From a checkpoint of a small transformer trained on Wikipedia: vocabulary 731.
Each number is 500 + 50 x the weight over its row's rms, rounded and kept within 0 to 999. Layers, rows and columns count from 0. Numbers have three digits each. The size before them is the row's rms in percent of the matrix's.

# down: layer 2 MLP down (transposed), 512x128, rms 0.142, rows 315-349, columns 0-127
# gate: layer 2 MLP gate, 512x128, rms 0.176, rows 316-350, columns 0-127
# up: layer 2 MLP up, 512x128, rms 0.166, rows 316-350, columns 0-127
down315 107:566609569557538550550571491451403545497586511469425449370489526558485507580396490481474476501505541489486540486556538548448573474580475517520504506469451434510377505486539492564420508462443529423529504523482456439410521498542589481556556464421559452456486495574463486492397460489449513522497545456539468492530524465471541542465542542624517541503503425506565495569476438404500435518501
gate316 094:396548535501450571488419530483463466500418487520540533526482375416513468478578381514492504474516539483569493584505515484445500552550450528531391446484486440498558457573474408520458477510548446495445465555543549438471473502500585439422515406466542565502481546562559518442499431510586563436474532561508482526485538521488499519488427591506523423550551376537524507521466480490559424411555
up316 104:479469600536445513570407451550471497424514418561635514398513533520541446467561487528536508491493463486528486451428469523448546599495576350454483506558511452501539402497395479467531517473560518451458482482569604480540484470505490520447562526545461506470487514551526535529502403458503558424486456509440467487487566475612442398532482428550508466513529531477524567536482536483477571547564
down316 101:513595567486453559458468502532432420480466507475511518521462525537504483570527576450419470489558528520466442531476508494535586528667487571524536509495568511528571424555504546558454506397458445619544439501446558497504437522507432474371509518537530508505433535471595463398444449497421494540579414524548477546464568563438538543495557456444478509510470546524482429494463505474481511426463
gate317 102:485521481495523547430583413604483518518512573535549438530410402586548500553527596429509496563499466554496482603427536507537573467579531462449569464537512491562516475570475479527504513473533462525508458416510474442497443486391588473544566449523481472502507439494520545556433549515414513554457485577470514529506540526509452410539496444547500459524488462439615509450568594529411560536438
up317 110:482462434448533455525507534558547566452484408432502463502499403507564440511438561465508549484554472478564422542499465560479555473535501500491339458508392519569487430576517538486387487471525457509490507545507508462531479456460498621520475429552432466557406452489591428585441501508470448464463471544493459543561513468502576574495586574520463448573438471517484531403478486536475546535520
down317 105:441466503472466468505509461487477503540382518468583572463422575494482567506498482519478546471582502522530477414463604607514520499578462436517504527584487439510505422534510479502450515523488473549406468512528445506589439500590456514501425477505476473517465554465541524499522531502359542458502468599614444539511451482462459376537580542533375461502440434434513508497433480504428479453458
gate318 095:519545518545457503525545494507510499424499480454435515486508568548474427525598393509505497478510500469501582505604446529454599501485512517596574550501479514556423460578446560398492502432441531538536475473443540491523474536496493493460496567508489465440575637534506484476481488419475613523476463539422460476529475534553481504560502439589471568614532532428482473507395449526562389438451
up318 100:502439428434496490559490479491556546490500541482472437402508519480512454530471490528506493496529512541423529486529440547507528547412464385559534508560503520516524504544510594533463455518544565496510547491461526550403377502500526400447475526558495444441556475478421545506561499448504478521562413462426414406465518564434517393537494425386385482541531408518415493507548417442484540448503
down318 101:447405469423482443438544545476548441613479550482488526493584485479433387540503487518567521427468498495438463517488491537406543457494460530474541557555562458526511590472544536432382442454411540532461467614465507528553470389486428488493413552496526479435530449480549534500560468540446535524430413561503537521489429506520447476494505471490446398468498433480399543496418528531542508487464
gate319 094:490466574456522471457386449431429505454471625558490484477431405468522562458496512481544559550472489470510511543514503494483509449480523506373458471563496500530541572502517427471527491612530509568467506507487570540455530504560507452491615398492505581493538483575443516471507496568465409470497475473496614543494410513467484566446569538462417451535553470511424511509491607585487443588539
up319 093:544508467563549514540644515533494599489525386585476464445572518557573467501479491500500503450471442510488535460435488488627513453533440469519500545470560521410464463454471533542487525455427492453512505373477561432544500436483429517553428553497457506492502491474570443534498549454525589537478505460438463455482547454548460445533447492558566540483333473461570471536461496537529480466606
down319 090:405443496538490358439450551409472495489423454528507512524491477528535544491499480438482565562513503470509440563419516568452606478496532574454569466541439452486586452516425573519490499422603527532500461563499453507519488518529493551473519549452440495537507512438456431406438534505481552464448491559530534519499506519520536517410517542544515530556559428489514492525472456467632589470340
gate320 101:536561490434491554479444591509486533486603477534479562521569562509529555486624459475416543526570440536493448453419534486452509520528599480515371465468535604493458477460467412392587481437547514466461544498514415474462563456416492488518498548462540463530542504455512434498472494507570570559456554441453521462426478548463519556538496512588546506484419490537434532593497475553586467516459
up320 092:473444438553485581605544514481517446520463442513647404544522510446524508446440519386512416491502550463466369575572430492474517483537484552483554436461495441467485447532477589566539578505500519611463543484477575596517492419516520495422472568523564565496546466499403515518530472476453498599518557494420492461488547466463490527475485495506452512553493440519485533539526452550454560421518
down320 097:610445489427461482536467407517479487521458580513431420438494463487476567435490486490452521436511530543509514591509539539473524513401413494497567444521439474345488483474521500496510450558498478487428420573544448481483506632545441487494462444547499508472472481604458560482537460521503516487469465417436509574543577558510425480441497433512574643506514547486543520445498478451549549442544
gate321 098:554537550369434546512410557511586548498488479464483606476518520528460476442470414603465432516548484452494540482447444504470452478522490476524505537518607499482553510412556464478535413436480504491472525499488536457495439512529523519398479427483473577632494561444454554583413469467495537431453598425481475464501451488528601490491431562536530604516419480471424476551518553502481510518512
up321 097:444510434443635504552542540543462529485494361469525493381485422432472463513498402483497524536462501462476431425426491445519646456517466564581563571490461505584474459522503509480406488516490559477336592463460484426532536489459542520428507471491416509501542549519551561524519521504524466471427551471477481468501467416463521468476515519515480558447404460550521530517508499535523464465506
down321 091:515569509512425545579369392469547472422427565539538504561474536414538578535472638461485554515586547428563479545552487468488623555585470486445467552607465480423547484545532525457485483511529461533516442483488469468465477492448460503588551488519418444505467463451549540434538481515477505474464492480458470504474521430547500571441501563523456489451561480472510405470590547546573481531494
gate322 100:468499537532458470420479475504426544487502465424486432440587557466519511533467493495505478478495432552547559492527484467431517507560426529477451563552518511595477519604485502546464454506502454395503547497440524556479589454542508466521446526531493539548472504518477513466451590586580481427538489456496515542522507491574589486371437613383439540354440484443553590419524532485508489453532
up322 100:471466519468467494474520492438512451474544568539465610487566517524503375507474572471499486497428550532532491490527518520562485391479513567539546541489517479457570523438475447527400601555553495536544517552457606404498544591504542593567501481507431466421422430461535498492492434454554496579556522424457669503538492470554496508567529531469473406454450461529424497459502514463560496523497
down322 101:544465538538517435556413564543488520508402464522498574457478468439548547513513420491502437511555444492495537544621471587492571462353534448475540454465475487489516477427493535463442476467512575573555430446469527555474561469526404471430506423546510537503513514463535465540530472546477514509506554470575536447482412570500472501493371430474553391548523429417562567509523510535426460550463
gate323 111:525491499526551518467475435527502404456501463422498514501446375431419486456481407573382511547509439518523557457556523469458546543426495497492544456515511572563459503470520576469429554554570530563423549508595568556443492567507536551431492516453522500478497511552432481436462467513473570503482496456468463425422486451562513475499523402533455586429631489501519500509541439516459555490376
up323 105:519455447517545494529488443456433488562553537515615528455508480448443486603520462462562545540448474445538555564465539533566530402452535485514487508481536496483466610531450493548460438567519509495620518567566492463598428549505458486453438459496458424574464501485537584540501442503528450548660489537525464559546419511456534454534448537526459518661466473539437511487480469476473446480473
down323 104:526573524454476494464494516487563554585475577510524472462501462459522501555546529567663514529475571506399481512515510511574496423497506535510473481473484493515457408497502383449576542507476441481493426557485432529456539507539530415444549551507533511555477538564462590596591480494478490470488535526592433504514581598504413427466435503531461503522544591538493464406454468545561466465389
gate324 109:553499527547476460415526462459524481540458525449448462466381524492622544463457488479551491519495500497445569522500585426474439422494527521449456427538479453528530524538556405431581497521552468537494470479523455513491482435488535499493400425512473518574542523431462590486512522601456533441538502518383552385614498476481445407486507466473497586492454478458470535449430479505432529613570
up324 107:532456529498500473522436496498463433465410627571570440470477549487504569405486474526613446508571649546497446424360437464507459433517526461456530469448558515505511463523478480447517557452500480606468501501557551552524450530416498479491484505484550539560520537473574542493371498493542453537459538459496484524483563484550480468505519578384568610555495486479475501476464514541500557480555
down324 107:628436576492536521584521378597591551494497555553466468414497562435524513427534492505530503576509501498477447531400409533570534473457536561508429526433465510555483519465558624487484544528460556488460554418390547474531439493584531424426528503534438437511495522531501456465455539548528448476445554512580592435449511556457549492481475572497535549437482472476530501523528502495541495530528
gate325 098:547531466592522518484415507367528433479551565502517478471413516486536531553523565574457429513440509567449448610452512448526408495504597496464520427529377545471538536553507538481492483419544459526565519551508485592440465364566430375570530508500546544496517500434548524511522488470481476531528471440507519536509564465433459528528465543459461481423543509512516496620497568542507537492517
up325 097:565439408492512485498580480437378564597494448519485506593551434503569581475461521500488478537472462527539522530460500502537571445448437585575435557498527476487505430577560512499560472451447516463493426491488448518534582433494468556458491569508478474463502449492561538514437486447529564574500441525469503463514487595414425539479470535467496590575568500524566580552518425397513596434539
down325 095:509435528422505532434537475600457537521518436475491582518543514523507461503447486420465564528443509437543528472585498610471404464458472515479468517512478440527461498568459491524500504409601480496568502495485507496448586592551480514510565530577578434540528489504452427557514529507539533481378501509507510502550530375511571429418501577535572468532524489441475512461464431406539529645456
gate326 096:497482528530465441507461445557432586540470431491443458373514475475478536445479471533523555493526466539512557391510525453458495457556447457496669475589507570469533411551551511443530512467576451474546442503527583534523543398500557529407565528506416461512529500530445388500525499481474480514554568442511486429489465471528502447528558545495472469499486416453368468548561562527508535484570
up326 103:425476531454476549570407507534461500560477459471476471525545568449479444488483423502465530429533534410461485479538488502506499522453549566613460619535514541422533423558473533432494479486483477493563541505485473490364603576479553588470542393538466450516477524585438496532456522589464493505471477494592498474543469539586584527494460557519466542534594469481427446525501557511590449457573
down326 099:512475441541411498433451519590509481615475448517564516594468487488498465492489521498517512559427499391471497411535486503530494538542403573520428488480473557561520524451459584535487536410534521490508434550465522579573531553450513492409490445445562455497544532423553518447524480477520598558524488486531566516486448370526557520412420516646459539519451480527465508451507507474585548548544
gate327 110:505457396500535528499560518481552490528541498498418431483515552476503410485477443480497598534572475462547468510535474509505564530435558440446585457410403583491510466507479506579505574588466542492544497545400548548570496534535505474517455545606461465519442473529485433571436627563559481452454430496493506575481564472556380479463441515522463434570524559477465504497527447434562571545523
up327 105:518548484489495500429453394452605446489453530552465472523567543395506476423565362532468568492581461502450535429548405507630440517488668487477520494509483484453530552505526458424537479487488529505521516440531491540459491557577592576525564420459491495506543466457525441493472511541517400420480529497544500472481524505546560523474443502524473536569536502503486443558439409532509553438513
down327 111:474374565451523486439543546530475602504392412423474458531456445498464623456471509471495530493497572560510517465532459520516573524612406445547513490515422400478579479433501466529386456559424457494465506456451474457542482489458465582456537503487445424535536579441495505494512504571454503527476488497566545507423525584529499443471532514468496525497467444477501585555451440591544424491475
gate328 101:550416505439540408483493405479491537477463459588488535408492508427547453571438482489501460490530530527606524500554601550473548459552525514499544455435477472466525621431566527484530531489581570530514481426550484549529469565458575518531443427510448412457574590518485411469516427471482608538509525594511465497436536578537549444550450537440478492544482421554581499481496477518504430527507
up328 102:495559455577506500498433561483473566485606512554510550471527568433498483546569430474474526542493509503483524485477435512467576513458547539563587490582507502406446480537536452498465446552449486503602504476507523525467590485500552569441482411479468469550570540457526460537443520412519608385509493526503523524543558552503529482526510548471457419462469632499483558502380364570519425542480
down328 100:573453520476566468517465516490530565562566572493493540525467394497475454444523516521544441451520478502463510491572443448563484538572470610555545430503509490568484506572531429545515501571533441490473532573609412531418483545449476545543484502525561544430544580582546450535568487431453659550442529445455394508535557513500565531511506577484544532588467516519560528496461459505507461500581
gate329 099:540448605562569509489469466466364542451479573541505480451433436579457533503439467488541555556452494537567451546460480417542538407476481494467531491492512444559529478481500441548474466512493609543549445437546469397598516527505455532514538588553458411502464495531492494499445495552483524538524497538478331447517480529482501508474519483526533549511497579479482445588506574427587498403580
up329 070:540534647555509539553472544507432512523510475414432499462509524557432572568501439500525537478594509590508550539515500452499464480453469526510465550485471483469530482507457487506449542432502493468459507498573411459547377580508508508490491563501523469546541565580545551389470508489429445517468477475437371491591491416545485490436554579541517474457423612422402507518458441460488438458519
down329 078:593459559523466520474498425592470450544441519429542486492538514452573543528456520489482465400482526569522499474463524543458509532514499521578470490561612549581444490540584513440540545527471475468539514515447566513458496444557511492451518466484529507528481567448559495545512511463528493563533444656496480589470461471481524518528509474486472454407498515394342593559557552421443598536429
gate330 105:477475492481409542448428561505441496529571511519525619399545446406547420550459523524471438434511476499445520511569527567503495438509527467517524626501578493468501435562468561563578508495476477473510543514516425490490546493604471504444412502477432540469510400464373524566505519458520609558492522529440460492508528457522598493437554581609472513500481460549486469561461508470506426506452
up330 099:529436511528582444489571418532515542505523477491516503551586515548404530540482550551545502561511533574592491474554479481440486568581491529592485582521560462562533457483559463488557414590507475422424506474517493565584491560521470411504529554560457500509488508546409568538523436443495578481492475404551550528403431433528537544555473505535527505499512526439522489462564606515394481557575
down330 099:504451444461533536522526495536412494548449520481443482458417531465492446504520484573508527521495456567548482569473418518458582436519554484535501457490414552487426522465523509492529541555564560564472512446491504478465410450433417518602406446593550507563545587506617522495504504477542604524481526606627513488484434564498500487540465563382436499463507460532569545519471569580530513465449
gate331 096:510462560457482525532562584503508546476573517504542512508589487506471477519479469456562553567498511501463543544517479571554512515461525522488431424496470436403527481515450525548487432504476422411533547552477552483541587518398471528483522555571423421550525573440460630556457426523552477443554482551501613479585419434474592548423477493582467494482561553393555511485481514471514450516408
up331 109:481544564514442396399440554472509475556482510515429602420546593456552523521531500439498407416440438404456478548541484536495524488549474552467490390494430528474476494543474466492510538521442516436498450494417511525505455418502503497520470484520498464517541405515603516458588508532531524485423552495587544455465561562448534457476503471504368499555515613506508509501492407372526493472507
down331 105:511597472462533462532663474541528514524508601441452549418429548546527494464546517460417587410466463443508546535565563483509491505454559414516545449487402493516426446481508445457501485455408468510570494467469576451496485458451464470402451510557566501569505489456534494515503447545473521578466462555471461496549483470519554519505410535475549454523519523532574479542584455397438437465406
gate332 106:471473523548560561478515561489412545501543400482502405464507470512504405449551498460528552426560474490419568467514498507530543528530547442525522548530471583410468410510551584471584618516417421432534509420504579466531492529532438503553463556506444487474491504491448443494496478415523559527452475474467445471472437549540405543455491374495555534547525485473512420490524508608540415464566
up332 111:502465477514514506529473501468461503518581468526552455463454520587441478402511538532491516508516427506513503544518507579567547519531518493481461480509442586546513513547547584494541483452540456428589417528500584540439510534564531546513496560614463491469539387491507430586561480552479549571509496470546542495476540467448533565569547486514451524365449517453460479553581609647549399442540
down332 107:505499536419561551506474481545460430500498451607466530546414448483565510517473442495454501543468510476568533442500474490470530512527404453575602515582513498469551471512481456415540476428497470477481500548453520486514515523465505498482409499621559425508516556510542505497568631567489535434546565465527496467572553347454571432534559561486569397480528561483446517513453537534453558557417
gate333 112:522450416433398498519533532459640508520556516523501533481433478507523511487509529549458511444548498426488460443499398528435473477459541497518501541501618498550496558418433461516553522451503457533416575532404476477516428469542636440490423564530413535522510452435546532482405505531509461607487492486499533434602478415493488515413454519545469525480424454506494605523515507596504496502516
up333 103:601368518501477501513560575520490470551491522534508510459482513439524636548519483509425522510521484439533462418458508416550550443534482545564536466435572556612481499570478452550562539407493465408470516487479471573491542472550465473551486461490456436475449451553607574484509457433605501626506496478469430440566440492500478476521489475524400542521553460456432451538511516530507554484429
down333 099:424465484531485605540482515449470534474442470524428531563504478518556498536539532527505500400462478448455492452574478529488429530545584490514552497419628576534440485427539484524488535559459473505461593473502504424515474388498524471578472542447594509475568554487510459412432580534496531498521499436511454486567417587523509533401456542527650513549459534541594467453467436519487553463469
gate334 090:546456495413507581494502492500551475516468442511486429511562450461445460489523492494482449534477511535569483484607544461459592425513490585471530546659537512451501519497535536491538419550527442418476578440544473380521482467577496528530365532546435450626409525483435453481442453577452536513522492550477502570468507492618525516485472533530518568472447566536478495442496542418514477483471
up334 098:450439420536584394461525443555450586538462503546495590570491490460483548498441488385582475535566465451460534516515452515587484550470549504521477482449568466530554546552418427489443590491407472483545453499501408498503487537489525538428490480564434448472612523515539483477453547510548465551474419488548507423586502564523565426429465486481557503567538547519565486537482477589517545536590
down334 097:523468504473503573576606511481433491520523487491437528516465584520538561528532527474572451524459496546570518452377406498500479638396525444545461477452563480529442526505392462500511462555498550426447465593472469487533436600485473465489475495484610475478465469620555542582380491498504552559438511489527424524536507544491525488390512554466529541470432498431514568493497514509489476454515
gate335 103:429445507505484533568561475533538535395435489471488472463469506420511584572568482418535525434530586477389481478458428475491577472577499469531513438442451527465564532468550396502540481460506436547423586533556463489511495510404538398548485534459631588540574404501503507541473556443582473499503524515452431504471459483538526548477447487546462507394480484450565529458458562471539484469522
up335 105:514587467495484496509492429440544405500428639495484549514515508497485467554415504502523567544419526528530517516515505536520551473442475487479520410569577460479533500559559558521527392430487476591446582538540454580452502482530463499639462533494541518566494485524543493491398505523456569511497587486546461421508541444455409560374513560443498485413509504560415480463572536482473451536518
down335 108:420490498436528575492617460470491483511488471538477451463469503542546519506573479565516499529483497429493491498507453471586591470501554496511476573499567393406484491557450555486577498415504497547640532533467504502512601549501516410582496513458522571559518510510517510461440546547499472406546597470475480515423410358552529522558478537434521449534536577491516479526530519544431424600522
gate336 089:459517573531480354471503440516521578469449530544466512561437564470473506495561347572515554431488522538491419522539455518520508607470526546543514480473391483426445519514588572493449562465457476463529480527453470545475521414537485527590488478522592536566569439523574453490491554414577555414473456499536523514477520453467490465500519541502527520452552534532478561529628453436479536542557
up336 098:506475468464577597476509441483493542520456548583467491512484600460519386509430478440484518527578439542554546537576547503476496565550518561512464617484434608452512484496591502493444431427556457511585454535442600575533511521546553492469428522533446466495441547459482529571546415536448570456509535486442470554433411437560562479487493510518465511491545395440521539508595468525528513507540
down336 093:549565378518505538495529548409516501527407567489499450500467521435426522451487473438527531473512478491507547513434556495562415566477565555543603448528459497453603461521535562600497522481436564467505504498524486467577478448569538460528507509546489416505433408448466465457531480406504565545478545406495430465525465521481552585577468489534373479468588404553505482522450473433484557536468
gate337 101:599515444511455541528537517482453510561563409494490647520566419505570545555527495581440541551529545538470429541398531601480451386470553551581449542498487533523583531453516526499536458499434599485495500558485441415517544517485424462497471510455500508539490519440649502425426469521515578410515501442509496490553474521440551505432474569478516518574543506516487517452555444505542514510537
up337 108:488436444499535441492481461434456469491421496520529550579455623520494544473538436534541494468443544482526573496514470478516459478448536567577431477587527530473534460465542545466601471494515583460411419591500486502596512441492435443515463592574528475555481532574564463464378485579596476483543522525557493518395408514500469509471478518588440581506550467494515466562530557505465486596493
down337 105:483553527397478532456576519571507471436411450422493565556478457529588474495479495563434541454491496549430619497609540569540461507631521513458494497559495406408544459524433523504540470449518507407504492494540473427510457528453469521448496505599505498498512486540500480498432473456506452481538447625451470521500506550459516472456443465599448565502588522590421483443486469545496524590452
gate338 106:574411478433584536514469469412548593632415371512457493586499515414492539472481410521526495482588572467468488484580492541413571450469505562498499501427466478530486426490514492576453463507445540529472594560463494511505425441547590507496499548514449504454398432489436506512540498541477532460501489456507523533533519440515485546552434504449510491573487392515457538470458546486432402488523
up338 103:493551609505388537475498516478573390448478560438523484486496548469501385530525548453526438479442581445493548544483587528535488416579550428472557515567530482496609531496541494467435543485535569522526409466496552569374443536516515512519481544526498556532442584506442514435443553568457482504483492504554472552411481391496500523531479484523555593576506508464500567514530607472516515530541
down338 099:490552481469536474448457447488536479512406508476569565519480549524523499506555455456487541500426413481459579468540482596516507418515483317467488485443539572471581566524523489569442514513596489562533485404531620498491446582577511486525591501461477475621540500476501545470408556597583510559521522387456541515499505492475539413419521544531462494473438494506489489502537494479508530515525
gate339 094:358510451494487545478546412426521527516591569570503427441493507476535548518559417522579459543497529414416510446452509449501482573530492450530477472439511532518487521529441546490528588545447518578473552500400553491535580548455522561586540445557528535488517538485443473526497565473626509571455512512452530490554455578553418476422610584417468509494491446506481456519465448545438496527489
up339 095:573470497470578492555583457485434538523468436637409586509521471492491483571357577485483518556519483554489468558533645514439524404548530581450471497491490578451543496499495477476473525541470519589510399416521452459510443503537487483532479449517534555499489409476577549433460486516541528451494502480571489483427483553511599500536489424539478471522418484548603527587495539541493485493507
down339 101:534475475478460462484380565506535518524512461421480416509463459548455511452451525473557519550536480537509501544492584517459544421524596479512580542485473520442556496510553482548491572486479499541543365541549519479490506450458624565539540538444436506557462464580440584431499460458560400507479556463423577490532511473544503516600479519553508517509609525428531561504416514461604580429454
gate340 089:449561535424600460463481572441439499529532465562560423410534568532529496411568474519409470473571421594529486418519530518462437500558509449480552487525536548481422519509483434433475477468540587489507584488485505427554502521584506505568489459443529590544533530546459505468496490406507516524478472410492435603539528557459432455519527573496486569562452515417498520465468432524471479606426
up340 102:512569541535510535508499465544399504583479424532598429579551455501488577455491432496467468464516475455576512538523540448486480489472557536505519490608510437499519509452426548548468567560481486552491432566484580484518503383479535514595444521526470543544559408485435556520452482464522518508457545456595477488523473471525508479478499499570571486462424473458591548420543601512465386449639
down340 101:582511449571492504436514475528583497412466494481523549495490564526519520546559513550526489502449463552524517523441501509451472556533567478521507558521551468563420536514500498456503516537517574507485467486498485577479680403414403606522575663475499553482520520487481506488460535484519508516477623454512564478526443426503611436550568532524491493559435401503513497439452490406503510553487
gate341 105:513499543441564510509588520512507547380594463593605489579495442459535544456529574472486551475529497536414519439488473554458587491485534465523549476471526448429648565394569459396534555480444515475485490524568522496481506475464506432468501488493465453563483527373479497419487529412481493527525562508532494453492411556519511431493508461478488480519537581523382422537500558520546511561506
up341 107:430488542502496521480547497481544396514450460536578501516467565525510518522517445518425474497430456513569520407452455499467582484394561487540557375418510546523458512433479531529406537466493565506493506524453589472434386520509548489360548399512537528520465483509550529482527436568502568515578545543487598524473564488361373488520509448494434518510494496502543486445468497538515466467519
down341 114:440484507445478533405548530505516525582435441469540529575507530481557596514532517504396502453439542433489553488396409412530490494465501454516551482386483478438504510517570551477475556525478465489504674528464496541536472466585476409494461527491530506570465618490428566500479441511464567468530498583436469543554530518516492572492488443482459510496376553472513443495533498526574544555569
gate342 105:414383486535503470494501474461424528502641505535503529459514576537476624502460557509482521497587528500528482451555446475465519579477521401599523436431504535436538393514461434495490495465506552543479527394589400502525383510487475569502542499515478528472550475484535507487546486421524529624543507482487483538528462448524496555445436549472519587514523536483484470572509480634468475500568
up342 103:450462457503499519579460465479631426463439493451494498541508494530463474541517413561459488445482481424487479490517595557506556591492537416380449523550584495504448536479566539498549465544501430460460563577504531456487479567492573510484475507517530487547609553516422553455420492483460627428531587598569540469477473548449518547480502522456457400555529443519549531435536475541470428547530
down342 106:482452491432540437434527561506563480458570522489457518468428526587424583442486506499466563450518543618550523482552470433510527461495421523467474459419485433524459501452471444444541516435522527530424487561546462504500502409489378466560463437482617589519472468538454482611552450481428475424440542443479488592604452487489465540546518506556454566440515545460454523478532497556419528501555
gate343 085:488462483491490564603448518410558519574494497441413475572501473552398462495427515556544500578450605479462556519503630493546409542528538453463463475455398526539478589607419561488541517465450524492521499464483477415410503480514494451543461581540518551516464527534471486452549503475581554484477552484583505581551441503565534489525487526497458479462624452431529437534446519516439469508545
up343 083:581453472310560486482513495562488487548569564541532471500455487433524568564531511550500448482515560505574462496461478593431581524473404533479558515534572578514594418552415556580525552511550497495517434523531508586532488505534494560523526564479489498498548480465517550507472433494500485476543413547539491523424459509529518473548529439532391445504491509475548560499429452466396588590474
down343 090:512427553482509541501404554469497535468583485508493453494500498479514527488526504511548487573398530513431558626489418540488432497466534525521498554517507617384521555490461504434449504577440561590613504478485533428569487572478495514483508519600478611572473513423474549411443499520473551550494460420608538501522477556475522491500500451495534522338492526547516473488538447569482480500533
gate344 092:401500525425578545458367506537597504579555491505494468504442516526395490487541560440512437428526556511490490461415418511499521512495562435491463526523412475536486476473462495505495468380469519490629496546469529484447534389520485461594468551487435567474435503494510456417514555465437486495425557480545600473411424493526466512519421498498551484571556528458553455530448464489477515593495
up344 095:535454607513514572516551475497588522493420538564463515583502635537511504509517537504513515517510524446532491504482540564498528440595528555517523537544537479591555550527481495404458449506589473463447398540582534469508479488509377449574547556503487362551515448478404549533429609460486460513589483510515542501587472435454530542500473497436469435463485484504460591524470455456526442473541
down344 097:397454489497459498503561455529434399514512455534510471525502544506454561534490513563574444520478469463545407615469580557519449532557572501437523475536525528436570620461486485427534478576594476532477512494538541438522532475487537537497487534519411349560533523601466580568520504474495419567508577445462505510546516455435545595498537533476499542507502478530575503569522605489493481445439
gate345 089:477483452540414472445502559571409515590557492454511479469574459474411404528500487463505489491480440539513471576567509465503489480495556464445504497473466427423543561437491477492442572474584549475546462508475515460560514443479553531456482597609339526509567443433556534488505527471422496575526519515556416489623486423528473555566480480592562479485535572553525557565467467440518499503490
up345 091:544562557510582550574449474476469481523500497499546374352545580521508449543545534473413463453434437537450390465458445646489563518579527419494481489454436547533447402480502474573480541590518471514523511434507504485560510496503491462488570520572512517532457550526498533458547540475454542454538523545497555509536521520483451474445524428571428459409477516556425502465434404505547457535521
down345 093:561378454483507472462511507539472531574437500517540492464560497542426455495511500494482553440426509513402568634459446453477514430499485530528529558429506533446541438499571462492518425527503526442471533497509434439504530496388484556390514581517476459446451565444524530519467499498419511525565532483560508503520395500463491455562567583615511568434496503512540545394373528438518497506445
gate346 094:453443463408476495516557452500518603529500545441503488535519416542424435479475535497549527510571584534426520549420575529447499584471471546515512446428472478496570409409424475462477506577427468475428509569376539501496554513528487506525537581436511573505486555480502457455458468479595496465558477431519576536406489457560506534517464536577434509426545510606523532604515465540557527476524
up346 096:494543433563452498430435469459564589474466533426458422587432476515429558583565494569511529461510590428577507489519484420484488403494489632471566521521473398498426458468439526513533554472536522496495544541399537545534468496416589462502485500470522437395507521574440481461422580492448507485499513575535579541512549554471488597518501505485489508534462528558405517512530551502515546436493
down346 094:494445557476541451563487394552477525573466453571543583452545525512509531471442499528498476511555518480483533456452547516509471471538477443556485500497465520581438470425525529329440577531494478530459462556555372513535540449523560428603482528478490556509497482468475531588557447449549474437459537533426608472520418493605541430536557489573467461453494570505528543472494461514406531471415
gate347 103:521415492492531522476442558424423601494530492467548578492474545456450367574455486515521494533437531456506481508592565516579511502521490458493488488409509493412545450462528403458529504496504593503535564482559426400505549528536515544499484540507487504507473443513534460543580469491582464452557506413477464528429603539438490585473520495470416449483519554449529535514522440660601539503492
up347 100:510520540499538581568488521500476626551505486533547556466344584458474460506418572454483523455499492476552516435464497500539454517468521428487477483500444438516516553602513466455605483455487548494520546521469424469486438521467498450497421491489453482487541488520532524460582414514507520467450537553489529504498548515437528593462624586475439456518435577444420490426599518586496435583583
down347 101:554488537539494500546479472481471492517507517472528537488497404563523357450532520518435482484573502448473566513477564467584420464507549541476469559546557381578492558468475537471476376498514494584399445550550452374452560514418536445566550560419536464483460437519534427477467566495492507517494538387417446488476485484510481546445458464540476514458550483485583505449567447589472485448461
gate348 108:443522431479484507564461539560485531540554505481458454531473457521497518397562588518542481533453450498440482508520556559453465538425566466470542466462506488580576516583522472432547549436518447416456542506607538465509463457406576516447577461524505419541385521430517482432494469538491490456454514504536576573508607557531549487364426502443525529438465418564412554499502472507501573475472
up348 109:526525470542477462610512548491549494484536425425476477424504522521537437440474502497505456530461478483481560485510575545521548563436496466527436432469472504534428543611523503495548515465562444516528551506524570464505506489493472522521374537631523431388538397508487409534650460520519492512616498563550515543519533543486474408477460487483543402500455470574490421504444423511429571494483
down348 114:426575453485493473477440531496456573524461496483500571581442448482504624470539505356494526497478512438431485505421453560422519507617508464559618496496513512478437490452465465483504483554548432496476599493565460508475513544522633461504443508472558445431565586484524562512382538483496487528497503385531495549501421572512481517521449529435496509548556496595502454493588470532477531470478
gate349 108:526416487544449469419499554477466453584471469475496477467433547537485584429525414452508516547450557500509452501550525484457440424488539595474475513477550484456450442475464449523586524564479505439548555602510493581562478486522474557571507443539517478406545453464488522469434523436587562548442480579488558457477442577434492403491528532474442464413502521500504362505480525537414453428599
up349 108:542439463506516463388557521441448541557498518406509568524483479505474392407554534553537507468539442488473561549542570512551526565523463469458474461441492502486448530561439558511522499517428468578481446574561522535506551518509564505433477505601591587524424562514487519493469418451618451460528422452485413498510582568529535549470512425560377475511503426468465587496463513484514482574519
down349 111:452465493542503453469531492537528507432501461470538572395490470470490581466545533451473483450521485487628584573539527552449520499614527434492464589536528572536512592571518516491475398551466478591402447487570507478482515567486563491471521572409436556633477530491469470451467474536505531547488584509549458493510469602531602543496555432513474504465553489531491529421554454458490519558417
gate350 098:489525546478466588573389466511539425480463508470465510484472480422433429640535540525571485513425597476464477471566503588438501538489415456492525552504535501510428500457488563567558547552483453469447506543496480485482492447517480497496507579513460496504585613547462449498519523557531612479516587518547512553454504441484615563448568515531607447596471483489587504515448470473523552525415
up350 093:491530527459478572495423499409415407504507480473428429444459487500527413458541507520516451502525494496418472581556472520418553507504517540500543563453578470498514510518531633476488565503404489529578451482529565513574565489570508548503467524504624481542514465633498552517494423517512499524440497578556472582536444483497579548403491634536586433537491494539532486498429485504465439539505